config = dict(
    num_attention_heads=4,
    hidden_act='squared_reglu',
    norm_place='pre',
    bias='qkv',
    init_std_o=0.0,
    init_std_up=0.0305,
    lr_head=0.00744,
    decay_fraction=0.837,
    doc_mask=True,
    dataset='wikipedia_en',
)
Each number is 500 + 50 x the weight over its row's rms, rounded and kept within 0 to 999. Layers, rows and columns count from 0. Numbers have three digits each. The size before them is the row's rms in percent of the matrix's.

# down: layer 8 MLP down (transposed), 448x224, rms 0.0544, rows 242-316, columns 112-167
# gate: layer 8 MLP gate, 448x224, rms 0.0663, rows 243-317, columns 112-167
# up: layer 8 MLP up, 448x224, rms 0.0664, rows 243-317, columns 112-167
down242 098:560570532508441524448506553491523555553501520516505449521474520570525444499490462472546568515434494546541442589549545434589508480574548431485534531489428467482494474434
gate243 106:490547555473509548417425437473533469468494446513499463462558592509457527533535545616494511491480466475527478497475516487395503412441546559555550425546550564521561534448
up243 101:533526481479497513455473505405501443489479452550493451378534539602484545553521581548495499429495497477478444533473535492418548445488554473435555435549540535517566532436
down243 105:427558513498462459493493403515481456489491527525432520491461431472502502465479507510445486506640592520473577503541484483498581523494506368543490518489508487374536492469
gate244 094:456533554556587512455503451528499565633434536477497473555553466542583543566458466490622515514592549495450479464482494470438432528507427519517482450519515543490491534439
up244 097:477455538510429557541470521445449460533472495489554491419530538607376431502613505458488487512477468460448612489511524453536491375524545424434530400528507443409521472452
down244 094:499493513520498468483469454472505478596462601509503539529482496530491529455531395475554513598452510457515544433483622507462513548580432502519584511498598579595436568447
gate245 098:456601466475501505467453419602615493425505515440485582530484503498484506437557570481560495481546512487497541554562497527556459501531507427412594514452536493566448469442
up245 094:555456485519555608587496537453469568562493582569465400553513574460546510556390459530461546535460567525522459498487514444481426520396479537517502498539423451524418452473
down245 103:483532525501480502436425537594418524525438548486460523489478455527430582475524504407477621514484459541390472491591482464434524566452509474434508503520476486523515508475
gate246 107:529526612497493426512496499499533509493450502415497497452443416509539455463532529526488520424481446511560545485454431437467405426487474456440444434467507517556517393510
up246 103:485506437559481527406460569439477532586511511567483461548557536547540501515393443504469542589566524479570407492424500538504546604555556552603527519497444520450468619504
down246 105:539483567429487548474539554500453497542465480559474450529531506538548545477451431382518516547492484536522577580535487467534429479573617508578478541511475531506433518460
gate247 107:528538549478558514517383521514457504501488451542487412483524511550500432496449448490537538510587622498532515434472522515413448499489471465477578456511429471440501427524
up247 104:502452650535419515529394549477479525535511496459512468486414557556449537468485493515458555499498499398508475490467532570481552548516502545462406625523484524494478427474
down247 104:458539487468475594574505474421462465521453528498472370497441430528467539555415439532520565507563449504550546527498568517556477550508451386514401511559499506540459520534
gate248 105:451454572466521447497441408516525473514408509517478513533527416566590517560627483530511496457450483531527510527496509549595511416439551508515459493466472505434542462451
up248 109:529402470549472483371535554510471576503447540512549505492533557536518456448474519500544500527459541467417490560536409550442469569471517441501568464472584495533507443460
down248 105:577541501408492533432531521548498458475499401468466582484417560505461518545549499539545578473470487484490488489495525495424555450510524439432419446504399535513453578444
gate249 093:475519538514491531500404504490476422537531516445531378553564441431438427432580604583560528548473453485557490488544549459583515468389531481528491505560505495465520535490
up249 085:466522559492468535536426557486507501570527493474540373520567435431437447429549643571540574557510538460501423510507559532577509440396539450534459509479445519490524489508
down249 093:482489500543481521472501498513446511582560411533525432469501499468486466462547513563378515534543441408453481445502545421526499502440527471469533576484542548470472588564
gate250 101:450519412459516566489561506573471442505443566631528399544532449466558527445496486468550565462404475434532508474580522454404530408480494466536412433562457523594517462464
up250 109:490447422497578479491575495496493573624433497408392464540463518515511504516478478532506566520468452507518494476443376447538466442472468470578491478500474573468558496498
down250 099:543541483484567435462505537524450509463440501582506457542371489561447477423467481515568496414515603501429439630531465511484567422498410438500508575517444432531513512513
gate251 105:536636486569499580456543466543500468380547561509465454444505472585461501537548558522579582449440586523495511553512486403540498413560472467577554504609479559571610379482
up251 106:555534426501561444498516378516500476557487526477544456500586469488550482465518606458392468561485472523427519508633448643492545540539438460620608572438582519502546493482
down251 101:449483549486558483502515465485517461524481506429500566578511571471462464449461429503489491496555500566461583438452442511418454516507525424525505541498487449483420473529
gate252 093:587492484426559462507527488470565514448477596498445483591427460465535476423589492553484352455456449616535461456535473548506498481368512511498454434575564412538517496539
up252 085:409510460581474573571469595584444457609518446541575469466576489524419519518440503487542572476567512483464511489517575436476454473631471537522570598465483503518464538444
down252 095:470563469490602452427493483550498443445534380503476545465436457540433515539459544459492465552462514470481450497470524499515514451500504490415510536415516412548406482509
gate253 104:448549685458513460424424433465485456457435506499455520465457531576464504543519507495442479469553592463569486507518508525454476631452538467537487513468559423472513442461
up253 107:545523509473602469500462538490528439551469537472497436469508486584574508550478518437482505472499516470439489534506481465490493522518551397472500536502537581471465473474
down253 100:546531485434542499474610509567451443542502528524483513564556529452552520427539451477501424435503531496473516535441530482478500508527458491507428491497572464556439534531
gate254 094:508501551406563351469462476509517495488518549572497551471519479429529526529420414507451479484440490453452447481451475546464468462474515449542461562433466427608526470510
up254 084:486507538500601360515481526528402521503441550569545513483500532458476475547420371514435407442556581435401471563414532570475429523447485513518485609472478460601528490490
down254 102:522365578442485557434426512521456528507475501475557482483585552496471504589507450467533554583480496549458556521469547532504461498439510545580498587468519387517543503594
gate255 097:515481519451472413438442493472490567435528516520486476445490510620467426532497561474436511559465569590570497491520489478500502528491536527405597476502566491539510516423
up255 105:540527471418453476485466539473532449596454471516504558431462441481435494413508587567483556451537448421510467454503500567452534358572418465467468481479494557442431502611
down255 096:434501501442450456546523451453424475532468582488490538432580617498534499509529597540463493510464468512455530544493485549475516557565469509450429475428421511420530613485
gate256 085:468465521461496433536502443517541550522474604523508467468464536608447425460546571457532421479477493396553577495437535519594380525441589505434493517488577474535491529582
up256 080:498595462483542465465449566470428459493510437471467534514502499374564544511480453484530586487413477541422471557552520442385544484606450515596471518542430508509503509537
down256 093:543528536431491565430436519434561476421494458501500469574519455507467493509583473570464492467462528517502495500679444447495489475502471424468370449464448470456554560539
gate257 102:451497445517555544461453451512473587398507607518512486516446423567481429488500581480518500488611515481547502521498532399594494457575504553430487504533534441563504508529
up257 098:398538470567433597545471455470563424537384508532529499497480539545458489529517505511385453498541529438446582556493451562521434513475474469537518610434521558495435583430
down257 098:540500451530524572565551469497490582484466607521443594534460517488432553509590482550436496441501493473489436453476566463499379495539384409546518430540554529419546483449
gate258 093:434561558502539468505451530563496463430498527482421460513421494475452442491473515591516497457486562523553470533516429534444460499508567512502566462515498481505496440516
up258 089:518571535471598489539466443490510452564463464463501525430583427493524546505489454516483402478524472510342449529487558535563484499546469480527449434596518529421505414503
down258 098:551418493439478490520445495484585514514498526483555447564626369462482588472541590545512599457531475529501522477528616460443496479446527522449484501520590596532540486506
gate259 109:468435469499554473473517579479478452529508508525484520484554501531449550456596526538535505524599385450549431538543539545457516544512616516414490518540494433509409416492
up259 103:567524493453609427526437548503561487490526455517412446445427520547499511510489614520513544522593395453499526464578504550495454478451608518488469565538548414603478458475
down259 105:520514560509565440460534549454516431416521500440510599498483518364533522549474475522544409454476533413535436464569534448582481484536464490543511512494441484599511529584
gate260 102:460601471425449454505484477448519564532516428528479499511523428585508365459495450550518433453517417615528509525557494468487502495496642488434542398537620420514483492434
up260 095:469559477467429470518451511457463552468525421478491476467483501582507322451475500550517428433507431606562490506519495475491537454500641510445581432525572422533472473468
down260 100:552460420508532573467526449414509605613463575441499472448501533465511505515470524530474564467499494564559509479559589454496529475437514522469501577508546464488569512468
gate261 102:527501558426401479446558577455528487509467435494484518523499478659556487490578540546596559454500515511576428587542543452551520443434537421417480405537498470449472435485
up261 105:512458502537462374493483448484451469468459524572428425527513481459552507377546523525551534453499492620439489506470479505511503561549580530486443602471508421468518613506
down261 102:507571439503474535587457560566463540572406550533406534506522583485425606595590547514435586472490498455536569449533502481426552452551467511557573427509495479516491545445
gate262 102:432585526473489471473431479426507561450540632498594562546539402463489555386421595482521484555447581540519473470474544501593503540560516483511498520505519522551490506426
up262 108:538520515522538441561521498487470492449459547447363467456471611536428462497498421474535418485522498483483569472492379550502543569473501503443448464424545484567469516565
down262 100:545508451544532528503508467546511532500528543477438484496540465509525569500532587509531450401499534451522551504423581426495499539518579532494587543558501445539414587454
gate263 108:514484542568495503507482457562527404453481526527509403492452468544491488483596508493620484589539492485522501560524482572479424534544507505472570490562533490549541571421
up263 100:525485536502450520564423459594503428467534515553526501563513480568493513502617493502548447579598425533481451543460491617502493563512510479529564558547515455537552559391
down263 106:450572347485445473558489485503506434430558458420477532560496539584466438425428526486430491538580483450458482438548523516495524481514437430590481463509554491486570489555
gate264 093:506556546529532556463384580423469502419552492557486555544518431487467470434530466414544540508443561484476416429497469437583441473473543533445449410446457531489493460409
up264 097:494500485528495531556413475423462568532567563477449529538465335545508456500510488500506476426423494524490396465471429461546375516452537494452478467478524532523538461465
down264 096:469482511587437480554495528529344390454446532456408495568540517497506484439442582510509512515504429543557460512529460483492480537564497555443461465527440489514429499452
gate265 103:556506587507491520487471540481511520557537567451456429560544512573409463435513505551548590530427523502563451451524526503432512506515518510534531438469457493551439494550
up265 105:479541464466461563520601509501459396527546458446497498526549514621538559548481520550508587555485573454498555485520420602512485510590486524469483524546606498507379561487
down265 101:460543418471536522579471499553566489536558415540515506417488472433442451464588549455497532541556486555492448484512504445483563481499548434471456468500523531598374488543
gate266 094:423529548510497517452512481568483509465473459557409399459519527510423519481491452540524536490549528409608490529498530440439511469511491630447525447527492417543556551576
up266 093:507509485550467467482471506552527514349541544477495456582626471463389516471511553550603504542496519502511448436477516445394580452541582604486497507434501455554558506454
down266 100:459505456537524550473475500590515517549544496509476430555540526416503410535472434459495567549566428430509437494398530448426485581544543510514536466467490458559467424535
gate267 093:463595487425507477408490583426524532493445514521421484504508471552502470495449568499554499593545459586550543520372485569454415553518487458449461412510536474495623444453
up267 092:464468533556593468624473460519408406500491531501476527510480497481514468515518411509437459494525515501481456489557505478533526395549556522534521479502444462418455545543
down267 100:431492466517641433458575477465550482477440465543344509492443608673501461482575500499474464435525467457443412496482477480506503521487591568560519486504538448413554502391
gate268 109:387418542472486468520504474513470423531534536493501465475556373516521476573470476509470537510460519534548535456512497500517506477488620499591509547594552496540581574595
up268 107:583516529536492558505484542507495578497431369547556479504467535436463533522505521487565422501509401502420511559467555519467500582507415470406437553488605477451481468515
down268 103:335578544522465453582503451536501489525542502482484501531483512541498516535444443543584565439513530495481483462510494497606428518456472525509561448556296456500476537437
gate269 103:462476501511542483550509447387487532482558463499522439591511404443472546477524540530575421415600498457458445503594574475453511502551462509456523491480533503494458406365
up269 107:446407422544556476409489457578459581518461489473521536476432491461480510545517546437556426433457556486604543604598591657460485495513457504464512498429444503479523412434
down269 101:487508547477459542440457476450320479493374562527484497483538480613488460390447498473497482500528524445419478484539449581559544577590393513544605488506488509524508524468
gate270 092:461552616466498539514452481520495535536516516473499551502482460471465527474494454534443496517445625540595544475456429438473504468400480424513472453569450468407516536473
up270 091:502379415512512471424544549448463498447479461562450495550509491512534479462495592420540511519600429463423524619545531545534501508535496513514540458419559479519429458569
down270 106:437610516542483516456442560463535515535486503543544593522461590517492432446487525444529450410467514537393621505478570411519613512469457505468567512512433493399474490454
gate271 094:573566469465475483465533486496479525454399469510465486671461477535520467556444494455550447547514572483625444504546506544543482491496491514423444500500533445558458506498
up271 095:445481514551522538484495540507419489445545529477506446452508489425485502478482626514439546428517453503454473428418512479473466577567463409609424438405526500470565458472
down271 099:392440480538497507552491461532604481443430495507523389500539500524456400444512510491513471595461582563514551521402555572516486425511503474399456500482515502450504407500
gate272 083:583556454469538476432515413435495489476477622502427418521421368539526491480462469601500520485491558537589591496519443522486556588417458520497574485486609466527411548427
up272 071:446511524516490563596432633542501592539539453517562543493569570403514503583548598434503408537528401492407435548496540431444533446552495523501421517530376490495589393596
down272 093:583561552519524520509451457487617559408465462507551526550459366448492570517487549520549506468418546530527581488574543422505525451425521396409498455553463473452518447389
gate273 103:482514482526568574500505475453460533423437397440423452482582485541493524493507466511555555541527548450501533446615426527486519490516570568485625585510537434463474495491
up273 105:471545490532541477477474558503477523518489434475444535465580433566564589549531582513544587480542430547446426532451462447517455490407520506506539464514475458359484578573
down273 102:454558571466515421501479467474571451531468468521491561545525422449516562552479520567415495494461473500572500488573551510522510459490525478544529476481487525533485408524
gate274 100:464565467436443444507403462446497499515532456580487466483468506385493490475470599512578562475468498513485541492553465589502390391515539568497525509627520536399482484479
up274 101:417485503525496466493506468579475536467455528528485442388600463448312471389521560493531448476505485520529582471509470411534408481441384487558519466460427462466475422456
down274 100:459504499543486549454495363518640530586436419554479460485477450419513551543583596497582627513451483464472440476467558535527541561518500482495468496493438531566485453559
gate275 105:475504555528468507502432483482525414500418428543418522485591441473447501484474471447501559489491587502555481550428485427575446534425483434466442543445471433571444465496
up275 100:523474492455481404505524539520521595558580556496512436496413534596458499576470623533520478508432460512459532536533503554406516475530461596504480529498566559441518548480
down275 104:485547501405501633556507496488548590434448513515540491524420510541516559531436567576448442516520406429448495510539427574522494576562449462429456488526458447518593386445
gate276 100:503533523511587487432522483477453543576492473483446441481542498444417513547464512451539447458483536603526538429613541527562474392524485537552438491508511529443532488547
up276 101:507485444534424524553486473508455439447528506508497568460453472520504451430579403537487545582559452509429438524488487413417552615473468474500463466550394461594489534455
down276 101:512414585485486583546492456563541493497486502401527540470564467496482527512489550485603473504442454470482493530449433481475444538525511547438516464462498455469475595472
gate277 103:534541482562604447354513445524540457491458606533497542490526475462501534458563557509557456534589522438547504426504438408464485477532425455489487475498548512480430502443
up277 101:400444492512544575546483466495540574451414500454484519601544480566406492501509423575502488497552540588477489510539525517536434551411502531490521522486477521506525431432
down277 104:544590649516490446449521549517495491420491436483535549481509523603379506467488522419450516478475503407545492546494515533471582528374509541493489444510403456530520431432
gate278 105:523517521457470509551478510612553504559434475603485518458487489552446426507464485556479509511481536523527471514542484539558475511537533431475479529424599465511543468496
up278 107:490551477461516542451447490478545521461494580490399620519448557473439483475473455471545502499550508444488567460481583468480498528461432472508531510409524514544465527567
down278 101:407492508535555427436523570660517422517475501468436502481467539510562527418418506516548556409502596525518431486559539474506491506551468529378561495542493483491582500495
gate279 107:546547469452506505404425497440460476476507506491406554530585487489509477487457566473457378400492429459413545459482459544480472493574581463475547435582535454517509530393
up279 103:448507499478461544423452467452514490384619556452475528488486553513542510522493449440481496462481438483444501481533463481551498479572480451547622462531537387447440561413
down279 104:397394526492512430559458431426511456493521435499479532444472482493447533465450496464497506504502508495422566556446554497405430529518504484563539512404436429514532538500
gate280 094:414503546442503496516438470502535440469484600485491570564491456564533491492458527560521476533535438561552572524488452579444479483457486457491418501484477549485489401410
up280 090:522428511348453472460503521562443496502546636519562557539517533472434490471436536526545504520500451493453543526605454575517488471418431485497402461481565445491531521505
down280 099:503417471487404476461448505479447608475502507515482553519524478420562434532483533519465478473450470498523568608494526504496447430497498482543464558506496491556545414499
gate281 106:601416451475525448538534536465563391523508579553489513527503399573525481494563592526503533494393469501542437514491524451521407449429530436496508385611479478489553435489
up281 101:533508420464542533438477496513437573469520540509414522376511535499497555552462462577443420524486426510497507476479518502544476545482496468565466519514587502400460565474
down281 101:544478516553441492564446402480393545453413575485463533464527526514550490494429526520546488567567484542458463452519518499563547578502489436580552510485526515467493414454
gate282 108:478562510488508437538400559582531528445388532490372482519472517562441531418476484518560499552576502483491564524528487610480450451558536468476364557565432508545505450527
up282 106:449385487410509477479510455509434510521645410474551507394489580526558439497580559420505503380495469467512464479508430475491510572454536480540554437409504448505592470551
down282 104:529611426465527544502483457492488518496491614543478509483525601479508466483519484431505491579393588586526523537565525552506305486485575405554557579507560434522524510471
gate283 100:476487490428542464497475512464465445512549389487516529477511538485520531477572505520568592511513488493506521528494498425455458460504536530449604503586474405511520473555
up283 103:437497452498500544496426557548515440528439535440513515427573470456454482505510588436477412480499502446409461450518476598571546525500535591429461496473538515530463491457
down283 100:519464591543508510462494614394517488476459550458509494550508492438488558507571569555575562525454444429580466616560410409466506541479491447584545540476499507470562435465
gate284 106:569536552503567496505528524463513432430399485526473521570522440564505566484454498543454526541532504572467500536548515549493378489590577466385439446542639546520516533450
up284 107:543454491467565565489510408538487444423451477436587517464523434550501508457544506552546540516544429454499438466584480442481472590533611427465475585492608559480595513594
down284 104:563458504528467411403505503493531503444545495536467558413442495568581526459455446506526548506501533528505488448359532551478551475490556496449387593401559568419543469464
gate285 096:570438500416493584466402557486445534532434561520464469475529497538481503596469487506604497557493577557630578580595547399508464538546484529519486549499581479514574490419
up285 095:432529527539469457563548485475455490422550411496513377488510512467502493449538539478400520530497466465361422462384463598502491486447487453543499487521424522559467516647
down285 096:400441488457484434527552511527493450483582549553541451525564510528462499528556511503489539489508456451662473576580433538529461478554460477505523479508527467405537512531
gate286 096:553479459522421411543535504643448556464495497624467402498521557521558381494475533399543532496559490501466487452482474424530447579545523451442424466490479507489594479427
up286 095:464511610506424449595510586533490468444466512559569482467559549554556427491516655449504500432539497527452558509435507397439506505591516467504491416424470498564573529415
down286 105:519533566572507516538638529499335424623529494398480439429583538534499494527447536421308446473453502451399565545423417533520495495481458512528567497484484527474526499554
gate287 093:511545553417462509505565483508609504518469427444477499487442470496463499447513512407526436506486563532556519439457475560551430480456567560576549502537479523472512513518
up287 096:474526460552447548462481520428463583561481448497471588484496422566506561620500485509490505474516486469438530466497527477486466484427511545502549475530442526472548556547
down287 095:546476501480476508453484518547462589477595552466502478515530443517482513544547489437524493490511538517553492525496422518495538512481522470516527635502552471529588579496
gate288 095:497460468402423467527524415483541583516543544454514438602457521526561522578496483529515481449462607512523497414571455420447480454450526464441476477488495407447360517406
up288 097:502509437478483547468480442461624568466531495536525491550573522508574547544448469572545468471442598508517540439535458470388517460526554461442450458522573476401477474393
down288 097:568459450561485485485496610504437520519528475512461591455543473568562438541479439501500560553465528539574449610502441498452553537481494459351472493432428484557538489544
gate289 100:484548479476589535452505483541520538464532580475482483484471437504416482467565511484566513467598480470565553562469480469532449438425437457441486439530501445494523473501
up289 103:488546560515548493496510526548517515508608461498513587405478461499424597503572460503489530409545487583508485572492423505399489596456471490516561461461563579417470500466
down289 105:446446504453553530560495587501552430490450411510501515566499502567487548549430454529481484512529511453459484574512513529513461461505480519472525458414552466481526423562
gate290 106:504533556523573475447426503473539418428434487516453486458490495500407535506496471545419532483477428551546572518530565572446516477510502495529505524541576511413592453487
up290 105:537479504463516454444484497455513461457465481539614475515551554437402459510587522440493486417555452495543487467556450497532504494529491529528539570518577490405552399480
down290 104:428425434496458463418439530569474493580484508484528538457424542456458459576513457527401483552491454487521449520454581482543539450565384562498454448434535501480654419450
gate291 098:476525480559447486508494469437504537595470422466436508536483424506585385555576520457531524460520451496459471490515460574397566507459598515464533550600500409505475450545
up291 097:533481412459408497476431473554483437501472543565497478530491537510494474538517381558546495444460421500548429574540560493465579500550447557584546492476527585528486487513
down291 095:564512539457571564567453527528521464470476524497558595446541488476545526457560430516428458445590502519461416504491466549534479390459546534497545548459437547572501457473
gate292 097:555490595536528501449472462515568556515517559542447569490597492450519558431516529460488435504501477569599519511496507545475493540439503502372575550531487558524486473496
up292 100:404483602578516563501509460522561500530431484346528479522495523475416432579477444510422468511570474501543548427464461533487503584527451535444562403539454496462485560536
down292 096:522514490595470567492578482542561462510534377411391469418394486375564575602589480492530513486533516536536546523509491478511490529535495519456564508505488520540548571401
gate293 098:499430502507462470489445468465518484454535559557514504480559424556549482455502574551450504571496554557458536427645441503439514477526552522520373485533450408487508536545
up293 099:506457455555598485429501546538482514542527479439474433517483456506487564536479513490568431442531392417450500467471505427507568523547459471560497454569539573524513445481
down293 097:519547566478468487473545428570529431600511521490484400503524490476511497591600439513532594578485515527582479454535453434518445465549469572474512517488490572517540500411
gate294 099:422412603557460527471421524522505554465476491491506568544513559497532529524478539575550500444486502432582461504559531444484399521555610498485535542512481489442519463486
up294 098:560505408474513576510513486490499412499571563496449420460513508529480401453537472475481514525479524638467548534456541494497514405503373552404361474482443501493449391499
down294 093:507510503473565440597546482560425438572543503568564499473553461495481515475574500504475501630550558506509448462546518520527530511504492558463464517484456542533516567510
gate295 102:534535493451495510523568547457485551517577494398495457561498496506536466440567551506601547483535511506463468511514434459427443536582509508484436502424545456542451447395
up295 102:626476510465547549482593473581493451525517494413451533558471503582497515535524497559581551524579492532624452466525552481484496507446492548485517575502501530522446524446
down295 097:558395427478478577452445478505478492551477600438519447504500444442498542471648467496522491519550542475524482516427491502545541532474535505442495474586518517463483382631
gate296 104:445568567479470573490505494510528519540489590591527456467483419558437490437580503534444555509505478512530558455579524504541419458532531447517536584413573467419509420533
up296 107:542450492488526436449522500527507451465598531421444527553542468429552525515447499418515453510497485451520420530451525476480532530502496528511432442606491498564462575433
down296 107:550478483519504372547635476437433436488475523492420485513490528457497485525467515477611464469412639412416410496517522466615559519517538434463500485515502478498508568423
gate297 109:487476539325571512526480494431465584498541509491441544541454443470476555485534406474505474490424488577534493507434504479584417454513475512430543443554553497550452537516
up297 110:491458594424465488501511440526503577511492534482498513432441471455594424547453513534507557435576483435505484432447499601533580500579472571490516397501566453558447502441
down297 106:489522462449535517522564547519532533489557486516587609456539631471631447544500401568386476450493426539491518416548568408500469500479451549525471473596520426440550513500
gate298 107:458492448431584517454420506457432596441532507557439421593543419474508366440589552534528543483454523486464536513480482515573471370547499457601507566575546491511496526466
up298 108:442509466363601530413450470516515521464516509525379496539581527510458323471526514450536470482526505395447527484536449549556527446492546517617530532493534504504477554479
down298 104:442556423469508462462466474462624437438534492485526561478457490528503555504430440508492474347472485504433445410493532442491446612463518529416549458522521537528499416493
gate299 101:512537519455432528577587644452463546542489496500435542486586494424480465466456567454598446425563503549602484500488538498541529501413503491502557419542487426517499494533
up299 104:554481502462563496493475477514521437609482500493410574478504471391427552522457497489553463498464520527386511525529444594534541419434502510484511532492470512541527519556
down299 099:522493532503537547405480516615489531364476586374520564561537463470551477428537608512494609577584494546478583498509510539464519495415480588512474488581479547540582487531
gate300 108:487533566459516423496474447597481516509425445542467517597514515482422525418606532520536492511466497543449507553489540441509539475430565589370525487531583406452562499542
up300 107:556510537480496529464479409414526478446476420512442492448576519463415550464559425426562466512525510489521580582506552532481532389448575602502613508498452541478518522520
down300 104:469422454515567514514518534459512380542506608539544539554491563471424469515502441459566484453572515483600526450517445426608500475469520511524544444458534525539487509650
gate301 104:454538604512531596444469504473541480440493565628480480465553532467490514435472546478521467487533540460501474577443588450498398551510505501439353577363543505487504524397
up301 103:432429544433529488565488423471525486576505522524537439530389508456472417530516444500504521437428572421478450534476478477502574439514531490539497568541581505487508475506
down301 102:591551495432529503539538514503550318544555598454571556547438473500551492504531466541451447487463562496518463413483394441526467455529496576486505431520543539546495535506
gate302 093:538537558473561511462501511537488416355501490465578412484446444481503419445535541455490507462567493524487489528549487505477448443448454478466503490435578445512473516461
up302 086:427461474524421462560478505481518579660454497506447570526589581486563542504503458489502471516438463568491513466488507471565488574578566469574511562542443534512555490553
down302 097:435491525545521465498463460520492463512480561486461513648559448472523565537531588517493502561492484497536556476527595474499502466609505481484523550544552469475527583451
gate303 105:426513563503487499429490456488481505551397422506502429442431419581462546494527427471416430478539515517534501443495487469458539574443578490462516434513482448504539393454
up303 102:415511488519412460473442416500465381488445565524388422441368514529502581497495559476408489509523504469488493468467540448442552563506506493469499424516402459473499492540
down303 102:573429488600479447491475525530463599507493428488448538441455480497549533463533492473576523529513502491498461515609403434462500504370531601450591475523493423576558472474
gate304 102:501517651585557522541438489462434519546425425573477415542538437503456437470440548445429541488523598412467482402555405575517502486483532558446514495481443501508528467514
up304 106:647519455511479364484558505527479558515455530513509447505501482471512502470472511413513511525443447535557455550564510392528470555499411391462613440481514455512464488466
down304 102:414504475459526534516520505527502537519426526426427533430487524573450485486515569486483527571515507446487633442465506575504505463576494400529543610513553539525508460439
gate305 090:535558475514528464395475437357482471467442474468468503517567431547418471486469504488443476422380491502481468521503409489512512533453568533470530514480512423552453504494
up305 087:517618468541527534467485374421458491480464514531540501476585405541420483545456474548444475437423454480457457505588444480533523502459601571496529498435467386549354499547
down305 102:544458556526555579549533504463443481547542573498527531469590501528520532530448516505385535489468463519489411488490437542439530540447433499448543414430516505438541516498
gate306 094:416526502569585484526460426512527480465542578487449501513506506520473514522455478578426355497481493542465459605525501447552500607486547477496496509474490445405412462491
up306 099:514518527490440537419558539521540401489448558502615569501514535512584425502459450515571548530440569407523478455635457491610537484564526558475411531566465531565524610397
down306 101:539447488468511530562582532495580530531418558472552410559528517561459458554482473551532473551512485441521450548554480548520502451490464536436503542541550568516454483545
gate307 100:467473516529524544500421452481537500419478545485463401436471531432480465492477498563534506541466533562538569538544498511396400525494505583456446508414433494560517472514
up307 104:582470538474429438551398506534494528477471546504503505484427506433501575558540474394555495496526557484571487525498491449558462398500465419477648474516453516399522547445
down307 101:533398533477525553592522563542486447565578478482605411455421510407506570541522428475592377506498386494452603605530505471569410475463451505500451595469425572560490430492
gate308 105:401529659552610439554520464561572449499420559481598441476556493512480478591512522513514498551523493561452468453488478475510418531561503489522549534507483508539433574456
up308 105:553523445462501517402487580484404482490532473551446477469528521560554587455548477417477519368489429460487506517525447430565523448536518443527408478530467381489493514548
down308 108:456449517450449546488475488427461567551559556463518531506488460565468495479578459595526549467481441527463480458494501393516491446509593476541433470566495463574511542468
gate309 105:528577420503517445514572445531528501429456491429530499497507448547457499448537530509565435491457453526512418576555512479523507436612534489490463401459557496489477570506
up309 108:589581564529414418541526445455501513497628447490593578541511536436479522470519471473560527468448543437521462539494522486479438453548534478430494443467499498535488488461
down309 104:523469519497494628560478525539468482457475426500468522510489492566495507477540512558468544619532471515449522487481547524448524514566384438587439523386571564399519487535
gate310 098:506516484427477497397489452490556423549443549436529578545565378484537470440550486448443495466460478463512474457571411508479508496485567600402569520472503434521544483624
up310 103:509513527534380559632519503577512569508567558542478499446498480539444410590530489476539448475487523449541481459539560492430398590505483455428460511439534519497442499540
down310 102:406527461469531512514532520526599536501475560478460558453495545556522556441525470477514369479498500601542509429417550548454519427369507551501552539535572458507541405469
gate311 092:541462503544540585471541365460505472483484528574468518462562553475458517587475473528417518472615545447542488509565504517548493516464559566495507502575470464497470586511
up311 097:501427504423504547352452586493551559484631504480486352431452515538521482543526453476556606431573424539569508517606470473524511430493436524431485500505525504409515482454
down311 093:476424422509443470453486551415472535509596474510473494521505492549485519540464497428484536461519423498461492583541485505510409469562521427490491561477627431433482437607
gate312 102:469448549473422482433473560509557419489379512447577452499481529532514490491404584537480534426483521523487491562460457538488499496449515430487537568462492472453413447513
up312 103:447496568451534575471485545499514397502423441463528550429444473499521470477416489604533499547439479459442521467520451511494513437382508438533494562519500455543474516566
down312 103:468446520392458521478531482489487493448473516485459522528520473426567487480442480514592463578545521469491548507507503432499536421488464430584598474541533373576423504407
gate313 104:583580513451580537458493457496526527491422494532505477561496461510519518519454613471444445466431512507477508549497528482502474532598519450432373513492569478509473468401
up313 104:576437535506380516388464488565505489524505562485485436510551399584547481463503515550562567496549473507564436441511462447527570472552451495532459493507480533424545455496
down313 100:472550501478455561483503464506502438625438518531482456601545447450483577471462538559484465541458502448511497455473417456492487604500515606471457529581460555481502474382
gate314 095:449426525506411407548506514471437510489460512523557481568470519472572572577482569540562440504471564451530479461501433556483546500494554462468472473563466485550516501371
up314 098:532488553428512527502469524526491527529578480513507496446506480490479554488524385474430502494504439546469495549504498476517619379551386484457489642565507526542531520512
down314 100:537502600381463545391461563504466517458462474498483481515489465518450448492474566439492595518440519586462571509492469443512566457473529463562494427421434450525457475455
gate315 095:521603469507491415451457463438488478416484497548364563542464460544544479554417483538443576535423560449532512499472438484478386442438444427513448449489569544589545415403
up315 094:459512489595506504521527538513486445340481526445585408443581560562506460453513497434610501495532454490566507576544496426549544389508467557499457458484469488471536561476
down315 102:499471561423505420560515462483512527517411477435560419472506454406531442433527537513576534438495432489532513528606514496477453502504578483511563494483468462427390494402
gate316 093:486465481542488474423458554495530539425528518504488486460487524492546461469411545537558531430426492462462543458481475463421397510485552466468499596487470570416482436492
up316 102:442454583508548604408433433491541491515545428441518494538456537506521449437480477473539501491535495522420487549518470480416472623516503501453492565449426501483547483454
down316 102:468371489492495553508488436571441502474483490584488540486444465490539509523403486540499359424576567486522557448474492498516474469524479498405522480510564511493614502518
gate317 102:488466513401450477469391383545545499490490587507415535417489503508461449542535448525534438519419543446440583543448531402486445477461628470488532453581521422485505506426
up317 101:476527524488481506555445482432489476415547525511422567472394434462487550547535470516502523502513589444514445499488474456518470444545550480559503441504604461513455506370